config = dict(
    n_layer=14,
    d_model=96,
    n_head=3,
    n_kv_head=3,
    head_dim=32,
    d_mlp=384,
    vocab_size=1835,
    activation='gelu',
    norm='layernorm',
    norm_place='pre',
    norm_eps=1e-06,
    positions='rope',
    rope_base=10000.0,
    rope_fraction=0.25,
    qk_norm=False,
    attn_scale=0.177,
    bias='all',
    tie_embeddings=False,
    parallel_block=True,
    init='normal',
    init_std_qkv=0.0389,
    init_std_o=0.0,
    init_std_up=0.0389,
    init_std_down=0.0,
    optimizer='adamw',
    lr=0.00386,
    beta1=0.9,
    beta2=0.99,
    weight_decay=0.075,
    lr_head=0.0137,
    grad_clip=1.0,
    warmup_steps=252,
    schedule='wsd',
    decay_fraction=0.875,
    decay_shape='linear',
    final_lr_fraction=0.0,
    batch_tokens=32768,
    seq_len=512,
    doc_mask=True,
    train_tokens=156000000,
    steps=4761,
    dataset='wikipedia_en',
)
Each number is 128 + 24 x the weight over its row's rms, rounded and kept within 0 to 255. Layers, rows and columns count from 0. The size above them is the row's rms in percent of the matrix's.

# layer 5 MLP down (transposed), 384x96, rms 0.0252, rows 365-383, columns 0-95
size [ 14  16  14  20 398  15  13  15  15  11  16  13  11  16  13  13 425  12  12]
[[148 143 160  86 141 124 131 131 132 149 125 160 128 166 124 113 111 165 114 133 110 182 103 136 137 161 161 107  83 109 149 146 104 110  83  95 155  87 108 123 143 142 132  98 160 168 151 131 117  99 175 116 153 148 127 121 115 101 151 133 123 133 143 134 130 177 162 141 124 151 132 129  99 157 133 157 102 115 106 143  72 136 122 138 126 103 130 122  89 158 134 128 164 130 146  75]
 [141 138  78 120  96  93 108 139 134 180 140 155 106 114  79 137 125 120 104 133 132 122 124 131 143 178 126 151  99 142 103 135  96  99 152 183  71 126 107 168 107  85 129 128 120  98 121 137 129 137 137 147 139 125 106 137 150 104 155 125 144 122 106 113 125 101 168 116  89 135 118 119 123 130 131 129  94 108  92 141 126 106  86 149 118 173 169 149 135 144 121 128 109 152  82 165]
 [135 110 148  93 118 113 129 123 156 135 139 129 137 130 120 137 156 128 131 122  88 131 116 138 115 195 124 137 115 102 144 100 112 114 103 147 112 116 123 149 146 115 167 163 148 135 119  80 165 102 145 144 124 137 133 181 150 120  85 150 164 134 121 156 125 142 187 151  97 133 126 128 142 129 139  99 144 140 149 101 106 134 121 137 146 193 140 122 129 174 115 131  49 144  92 138]
 [118 106 140 125 105 122 109 127 139 102  98  74 110 120 128  99 141  55 139 128 119 152 119 120 163  83 107 109 135 125 131 133  95 144 120 116  74 149 117 115 161 155 139 146 140 147  65 118 147 111 119 113 150 117 134 140 132 132  89 112 103 107 100  98 113  94 153 150 101  87  96 177 155 115 151 116 146 101 116  91  93 134 109 122 142 125 104 111 135 180 109 131 114 112 129 118]
 [112 181 160  99  79 116 144 111 135 150 154 110 119 126 124 118 115 116 126 112 148  99 113 143  94 162 113 126  87 152 150 136 151 110 128 164 130 120 125 122  58  98 121 103  92 133 139 100 121 156 123 142 135 127  73 149  94 135 174 151 166 119 149 105 170  93 149 153 160 126 157 130 160  95 106 132 109 124 147 154 119 105 167 110 118 168 117 129 135 127 131 136  95 155 137 131]
 [133  95 131 123 102 141 135 138 116 116 137 122 111 115 100 102 120 100 127 158 137 165  83 122 154  86  83 129 175 163 113 142  90 132 150 125 118 124 129 122 150 176 121 159 131 133  85 158 130 123 112 147 182 109 121 131 109 152 104 122 105  94 113  70 102 106 133 108 103 102 103 184 129 135 106 121 136 104 111 139 139 147 119 141 120  75 109  84 120 117  89 111 120 108 162 127]
 [113  82 137 113 114 150 109 125 135 139 149 106 143 160 143 132 123 113 149 117  72 131 115 110  93 196 123 123 115  69 115  99 127 114  85 138 146 121 122 127 173 132 138 143 179 145 106 106 143 149 145 117 161 154 125 169 150 147 115 154 146 127 115 132 119 149 157 127  88 101 115 130 148 143 119 115 146 138 164 119 114 154 133 140 162 155 149 113 132 185 119 135  67 140 102 150]
 [151 155 159 100 129 120 152 109 132 137 123 111 150 134 109 108 117 146 169 115 155 167 141 134 139 121 109 115 125  97 145 130 133 148 112  77 137 104 102  96 185 163 118 122 130 148 129 110 174  94 195 100 150 119 131 145 108 172 102 143  74  93 137 105  90 156 125 145 147  83 122 140 126 126 121 126 120 145 140 133  84 113 136 105 130  92 107  84 141 135 114  93 151 138 126 125]
 [103 128 110 159 103 147  77 139 138 111 129 109 106 149 145 125 161 100  84 127 152  97 142 140 134 128 130 143 149 146 141 132 142 121 138 160 127 134 148 151  84 135 151 149 104 144 117 102 125 157  86 141 130 128 136 160 144 111 135 106 148 130  90 130 123  99 137 104 102 157 119 132 151  94 134 124 170 158 134 115 181 155  85 141 104 113 179 157 144 144 121 159  58 123 132 183]
 [110 141 117 142 100 151 122 135 119 124 119 172 136 162 145 159 114 128 105 148 127 109 116 127 155 136 129 152 128 138 124  63 126 112 116 109 118 176 158 130 133  96 107 132 127 104 153 106 124 141  80 140  99 154 130 149 117 130 151 126 162 128 104 181 156  93  65 135  94 126 120  91 169 107 137 128 162 109 121 114 134 113 119 155 117 121 164 186 143  75 119 149 122 146 100 159]
 [118 122 129 150 146 144 101 151 113  70  96  77 129 111 158  86 140  81 106 133 128 158 102 162 140  79 124 111 175 156 173 151 126 153 133 107 134 153 143 110 163 164 137 125 152 153  88 137 137 127 115 126 157  98 129 123 124 150  96 110  97 114 115  96 123 111 144 128 147 122 123 193 136 134 141 134 158 154 153 108 140 155 130 124 123  85 102 108 126 129 108 135 143 107 162 106]
 [129  84 127  98 139 147 126 121 122 149 154  79 131 150 151 121 129 102 135 138  91 161 114 127 116 178 127 118 141  92  93 103  87 120 103 150 135 114 135 121 204 154 116 137 191 147 112 130 134 130 119 111 193 130 106 162 142 159 115 141 131 117 107 121 100 145 161 101  86 100  82 139 118 140 116 140 115 140 140 129 117 139 142 122 154 123 136  95 113 169 106 131  96 130 122 148]
 [ 79 110 146 104 112 117 128  56 144 107 150 109 105 147 122 125  93 122 115  90  72 115 122 130 127 157 109 149  98 120 156  89 148  84  66 133 122 105 126 135 117 108 116 107 132 141  98 121 151 121 103 126  99 124 110 122 120 113 116 143 131 118 112 140 115 100 120 132  63 128 110 118 132 118 121 116 150 154 149 100 112 155  93 104 139 135 130 136 123 135 153 167  65 116  82 125]
 [111  98 133 159 146 135  96 165 109  99  75 107 122  88 113 111  98  82 106 127  66 122  99 157 151 138 142 138 114 120 146 166 134 117 125 131 143 158 114 121 172 150 114 121 144 143 104 150 126 147 125 112 147 100 129 112 163  70 136 106 124 155 127 119 135 112 130 164 153 121 151 139  93 153 144 144  95 120 138 114  87 153 108 110 114 150 131 107  99 132 105 152 135  88 157  76]
 [ 81  84 125 116 146 151 135 118 133 106 106 104  99 139 163 118 162 118 120 151  80 123 115 129 114 120 111 133 145 137 140 116 113 106 129 163 100 128 154 124 153 161 122 144 136 154 108 114 113 156  62 102 151 121 101 109 127 134 136 116 122 112  86 114 140 102 133 117  79  98  74 127  96 146 143 119 154 131 137  82 140 167 120 132 153 139 141 105 124 157 128 164  54  95 126 135]
 [ 99 114 115 163 145 176 148 134 104 133 115 129 106 121 142 124 139 101  98 156 128 101 126 153 163  95 124 143 132 131 147 132 147 112 142 114 113 150 152 136 104 141 127 177 129 128 124 107 127 179  64 126  95 108 134 114 141 114 152 123 147 132 106 142 159  96  97 145 112 137 113  92 126 134 148 121 143 155 124 112 182 164  95 147 104  88 184 164 120 109 119 184 106 120 168 137]
 [127 105 117 118 122 137 149 126 125 109 176 169 134 118 146 118 106  80 110 113 113 115  95 127 170 146  94 112 127  94 137 131 140 108 138 122 176 121 123 140  80 111 133 107 117 151 167  91 116 124 179 142 144 141 137 119  82 119 157 130 116 132 146 138 159  89 124  88 181 180 137 114 157  88  90 137 106 146 120 114 101 123 103 138 161 151 110 102 175 158 120 135 141 125 135 139]
 [111 108 125 111 119 129 124 129  99 140 138 136  76 129 172 130 165 143 124 147  84 143 100 111 119 112 136 122  90 163 118  93  86  92 156 177 100 125 139 166 139 106  76 104 137 118 126 167 110 140  93 115 139 118 109  73 114 119 151 124 149 134 138 124 161 110 131 123  90 143 126 132  91 160 167 149 126 120 111 131 133 152 143 131 157 155 111 145  99 154 165 187 126 128 138 110]
 [138 132 135 137 110 111 119 121 125 119 118 130 123 114 134 102 137 116 147 132 162 153 132 101 178  54 130 109 132 177 149 148 121 140 140  93 135 127 107  91 147 156 109  94 115 151 110 157  95 116 130 129 170  93 153 117 107 152 128  99  97  90 157  88 113 117 127 116 141 107 118 141  77 148 139 161 110 110  96 166 129 119 144 112 148 102  67 116 109 141 133 116 157  98 168 110]]
# layer 5 MLP up, 384x96, rms 0.0425, rows 366-383, columns 0-95
size [ 15  12  36 406  13  16  12  13  18  20  18  13  27  19  12 392  10  11]
[[142 136 119 169 178 158 161 149 139 133 145 103 145 120 142 169 151 112 159 122 146 133 146 107 117 115 156 130 176 124 119 158 193 172 150 134 140 135 121 122 150 148 151 134 142 144 105 150 152 137 134 121 132 143 157 196 140 127 107 127 158 154 133 127 149 138 137 139 151 134 168 149 139 133 168 120 143 172 134 148 192 116 148 171 171 143 108 113 150 125 150 117 133 152 143 147]
 [101 163 101 160 156 151 157 135 127 135 142 165 114 111 155 144 102 118 124 123 125 104 143 140 124 104 148 129 140 120  77 161 117 178 125 136 129 162 146 114 161 133 116 117 129 137 125 197 153 147 121 140 125 123 137 121 125 150 173 135 138 156 160 115  96  94 132  82 168 115 103 160 125 126 164 143 125 141 154 146 179 114 183 122 155 117 145 133 125 107 154 164 182 115 126 121]
 [121 145 135 193 136 135 127  88 124 113 141 213 103 110 147 157 121 106 119 119 121 110 123 143  92 121 127 105 144  90  80 129  86 142 113 116 118 149 133 121 108 107 113 121 110 101 161 167 139 109 142 151 104 144 135 111 112 163 160 153 124 123 159 123 110 154 124  59 145 128 109 107 129 136 117 108 106 142 152 135 141 138 165 121 161 153 114 108 107 112 174 141 152  94 118 113]
 [133 167 128 121 113  93 119  74 124 162 174 161 123 138  98  97 110 110 113 110 145  76 111 120 109 183 103  85 108 143 122 158 121 110 116 138 120 129 117 143 116  83 132 132 104 140 169  99 123 151 109 151 146 109  91 138 104 113 142 155 149 136 169 116 149  97 141 134 174 123 158 156 152 149  91 116  79 108 163 137 142 123 153 106 130 160 108 139 157 112 136 137 110 124 111 128]
 [115 132 141 193 124 139 120  88 140 142 105 175 106 122 154 157 133 118 115 124 152 122 153 130  88 145 140 113 117  78 116 105 110 119 143 132 156 157 133 108 129 114 104 136 114 100 148 166 110 121 183 170  89 160 132 122 140 143 181 148 123 141 139 129 143 190 123 104 145 124  91 101 122 159 166 152 116 141 146 132 137 110 164 128 158 163 110 129 144 143 170 105 154 130 118 143]
 [131 156 154 178 174 123 136 101 119 127 162 194  85 104 157 145 119 113 125 111 128 123 122 154 149 112 151 136 147 136  95 148 139 162 134 114  89 153 150 141 130 133 150 149 128 136 154 193 149 123 172 148 120 111 124 128 126 159 144 134 116 141 165 125  97 144 131  86 189 122 141 137 116 115 112 141 128 145 175 132 132 128 175 100 118 168 151 116 129 110 152 157 154 112 120 124]
 [ 98 102 152 197 114 159 124 101 144 114 144 164 123 101 109 151 140 124  86 118  96 119 111 125  99 136 106 139 135 134  77 107 106 109 120 142 144 177 142 148  84 108 108 143 116 115 154 118 134 114 163 147  76 181  96 130 113 139 164 161 122 110 134 112 126 133 147 106 134 136 120 132 124 143 150 125 125  90 147 112 107 118 119 121 170 105 120 141 102 148 182 157  87 101 107 128]
 [123 126  90 101 147 138 134 148 116 148 123 185 144 135 152  95 117 119 163 136 117 145 127 134 148  95 180  92 121 113 151 134 103 135 149 132 105  90 111  98 171 117 130 135 149 111 110 157 114 104 154 121 108 108 156 152 104 159 128 135 126 146 150 134 164 169 123 137 136 110 115 136 139 133 102  88 117 131 156  99 126 130 175 132 160 201 168 106 161 114 106 155 159 136 122  90]
 [106 107  90  90 101 100  99 105 122 115 101  85 115 118 100  98 116  80 143 113 120 127 115 137 119 108 120 112 117 101 108 112 118 110  94 124  95  71  95 125 105 120 123  94 125 110  85  98 109 108 109  74 141  73 112  92 107 103  98 105 100 113 120  93  99 123 127 134 101 114 151 130 119 123  97 112 110 115 111  98 118 124 115  96  95 108 121 102 109 101 105 102 106 132 120  95]
 [126 131 143 180 119 138 133 104 143 130 135 219 114 123 141 141 122 136 109 137 130 136 138 152 108 133 137  92 120  97  99 144  78 123 133 118 120 143 147 122 119 103 103 133 110  92 163 171 140 110 140 172 100 175 133  96 115 155 165 157 129 123 150 141 145 139 117  60 135 130  96  95 134 146 117 110 110 143 152 131 105 136 152 124 162 167 135 125 127 145 164 154 148  89 119 111]
 [107 125 141 145 117 127 100  98 101 121 119 153  80  87 113 138 110  97 103  98 114 101 102 101 124  97 124 105 120 108  75 118 106 128 117 100  56 124 120 135  77 116 128 135 110 104 131 159 130 106 142 146  98  92 114 102 113 130 138 135 110 122 141 110  78 117 116  57 156 117 123 112 118 124 104 127 123 140 146 121  87 107 135  91 109 143 106 106 120 107 141 116 124  72 111 108]
 [129 169 100 153 150 115 148 127 127 119 151 194 117 117 141 130  95  89 133 124 122 113 121 158 111  83 128 100 126 102  62 139 137 174 138 116 113 130 150 126 143 116 142 118 147 108 134 164 169 120 165 143 121 114 137 145 116 156 157 141 113 129 136 121  98 155 137  80 167 109 141 145 122 130 141 100 120 129 164 113 139 134 194 101 140 179 170 118 110 143 154 165 130 127 127 113]
 [135 142 140 155 151 116 143  98 131 111 149 196 102 105 137 152 122 123 117 109 133 123 105 109  92 114 122 100 137 114  77 160 107 140 111 105  71 157 140 124 106 106 128 122 121  83 144 138 158  83 100 164 108 152 148 110 116 166 133 151 122 117 142 130 121 132 126  28 136 131  96 110 136 117 120 105 110 151 132 137 126 110 162 131 127 135  96 114 120 139 162 137 140  89 135 129]
 [121 156 130 165 125 118 117 104 102 117 160 203  88 106 144 136  97  98 122 107 127 121 123 130 132  98 142  98 117  99  93 133  85 144 113 102  97 130 118 130 109 113 129 141 114 100 128 164 165  91 153 160  98 134 153 126 106 140 152 152 110 132 149 129 103 126 126  51 130 119 111 123 140 134 118 128 111 153 161 143 115 138 175  92 135 168 152 114 119 106 139 151 171  96 123 112]
 [ 99 132  90 142 111  76 122 104 140 112 145 171 121 128 160  87  96 101 165 145 148 154 129 140 128 101 149 123 126  99 123 114 119 121 141 126  95  96  88 128 139 110 116  82 125  96  89 125 150  78 141 123 117 161 138 140  93 140 122 131  97 118 112 128 140 182 124 114 108 110 120 136 148 132  90 152 118 120 135 118 138 144 180 106 121 180 181  85 152 112 126 135 156 138 125 100]
 [ 93 126 107 119 138 120 112  96 100 113 172 169 129 138 110 108  91 100  88 104 131  96 107 115 165 129 109 105 142  70 113 121 126 136 150 124 133 147 121 133 138 112 141 123 105 136 147  86 119 137 127 145 158 139 107 111 102 149 145 138 128 155 154 135 129 101 126  86 156 171 147 170 191 139 106 132  88 128 121 104 152 131 119 174 113 129 105 150 203 119 155 149 133 111 123 123]
 [127 154 108 135 102  81 114  97 110  98 149 116 101 124 118 151  94  78 133 116 156 117 109 103 111 114 116  94 112 101 105 144 124 138  97  88  90  84  92 141  80 126 158 126  96 130 105 123 159 104 124 142 140 110 140 118 125 103  91 130 126 113  89 144  76 108 109  84 108 118 107 118 139 125 114 100 114 153 120 158  79 130 145  96 106 164 108 117 113 101  98 104 156 111 125 125]
 [163 122 151 161 137 155 131 133 137 129 129 154 144 131 111 169 151 147 124 125 127 141 138 133  95 164  98 127 137 117 160 104 111  99 133 125 192 170 133 138 111 140 122 150 120 137 178 156 151 150 146 175 109 212 141 104 136 148 153 168 165 132 111 180 131 145 130 135  98 169 107  99 140 142 150 119 126 139 136 171 107 154 124 148 138 145 123 147 133 159 144 140 145 120 121 153]]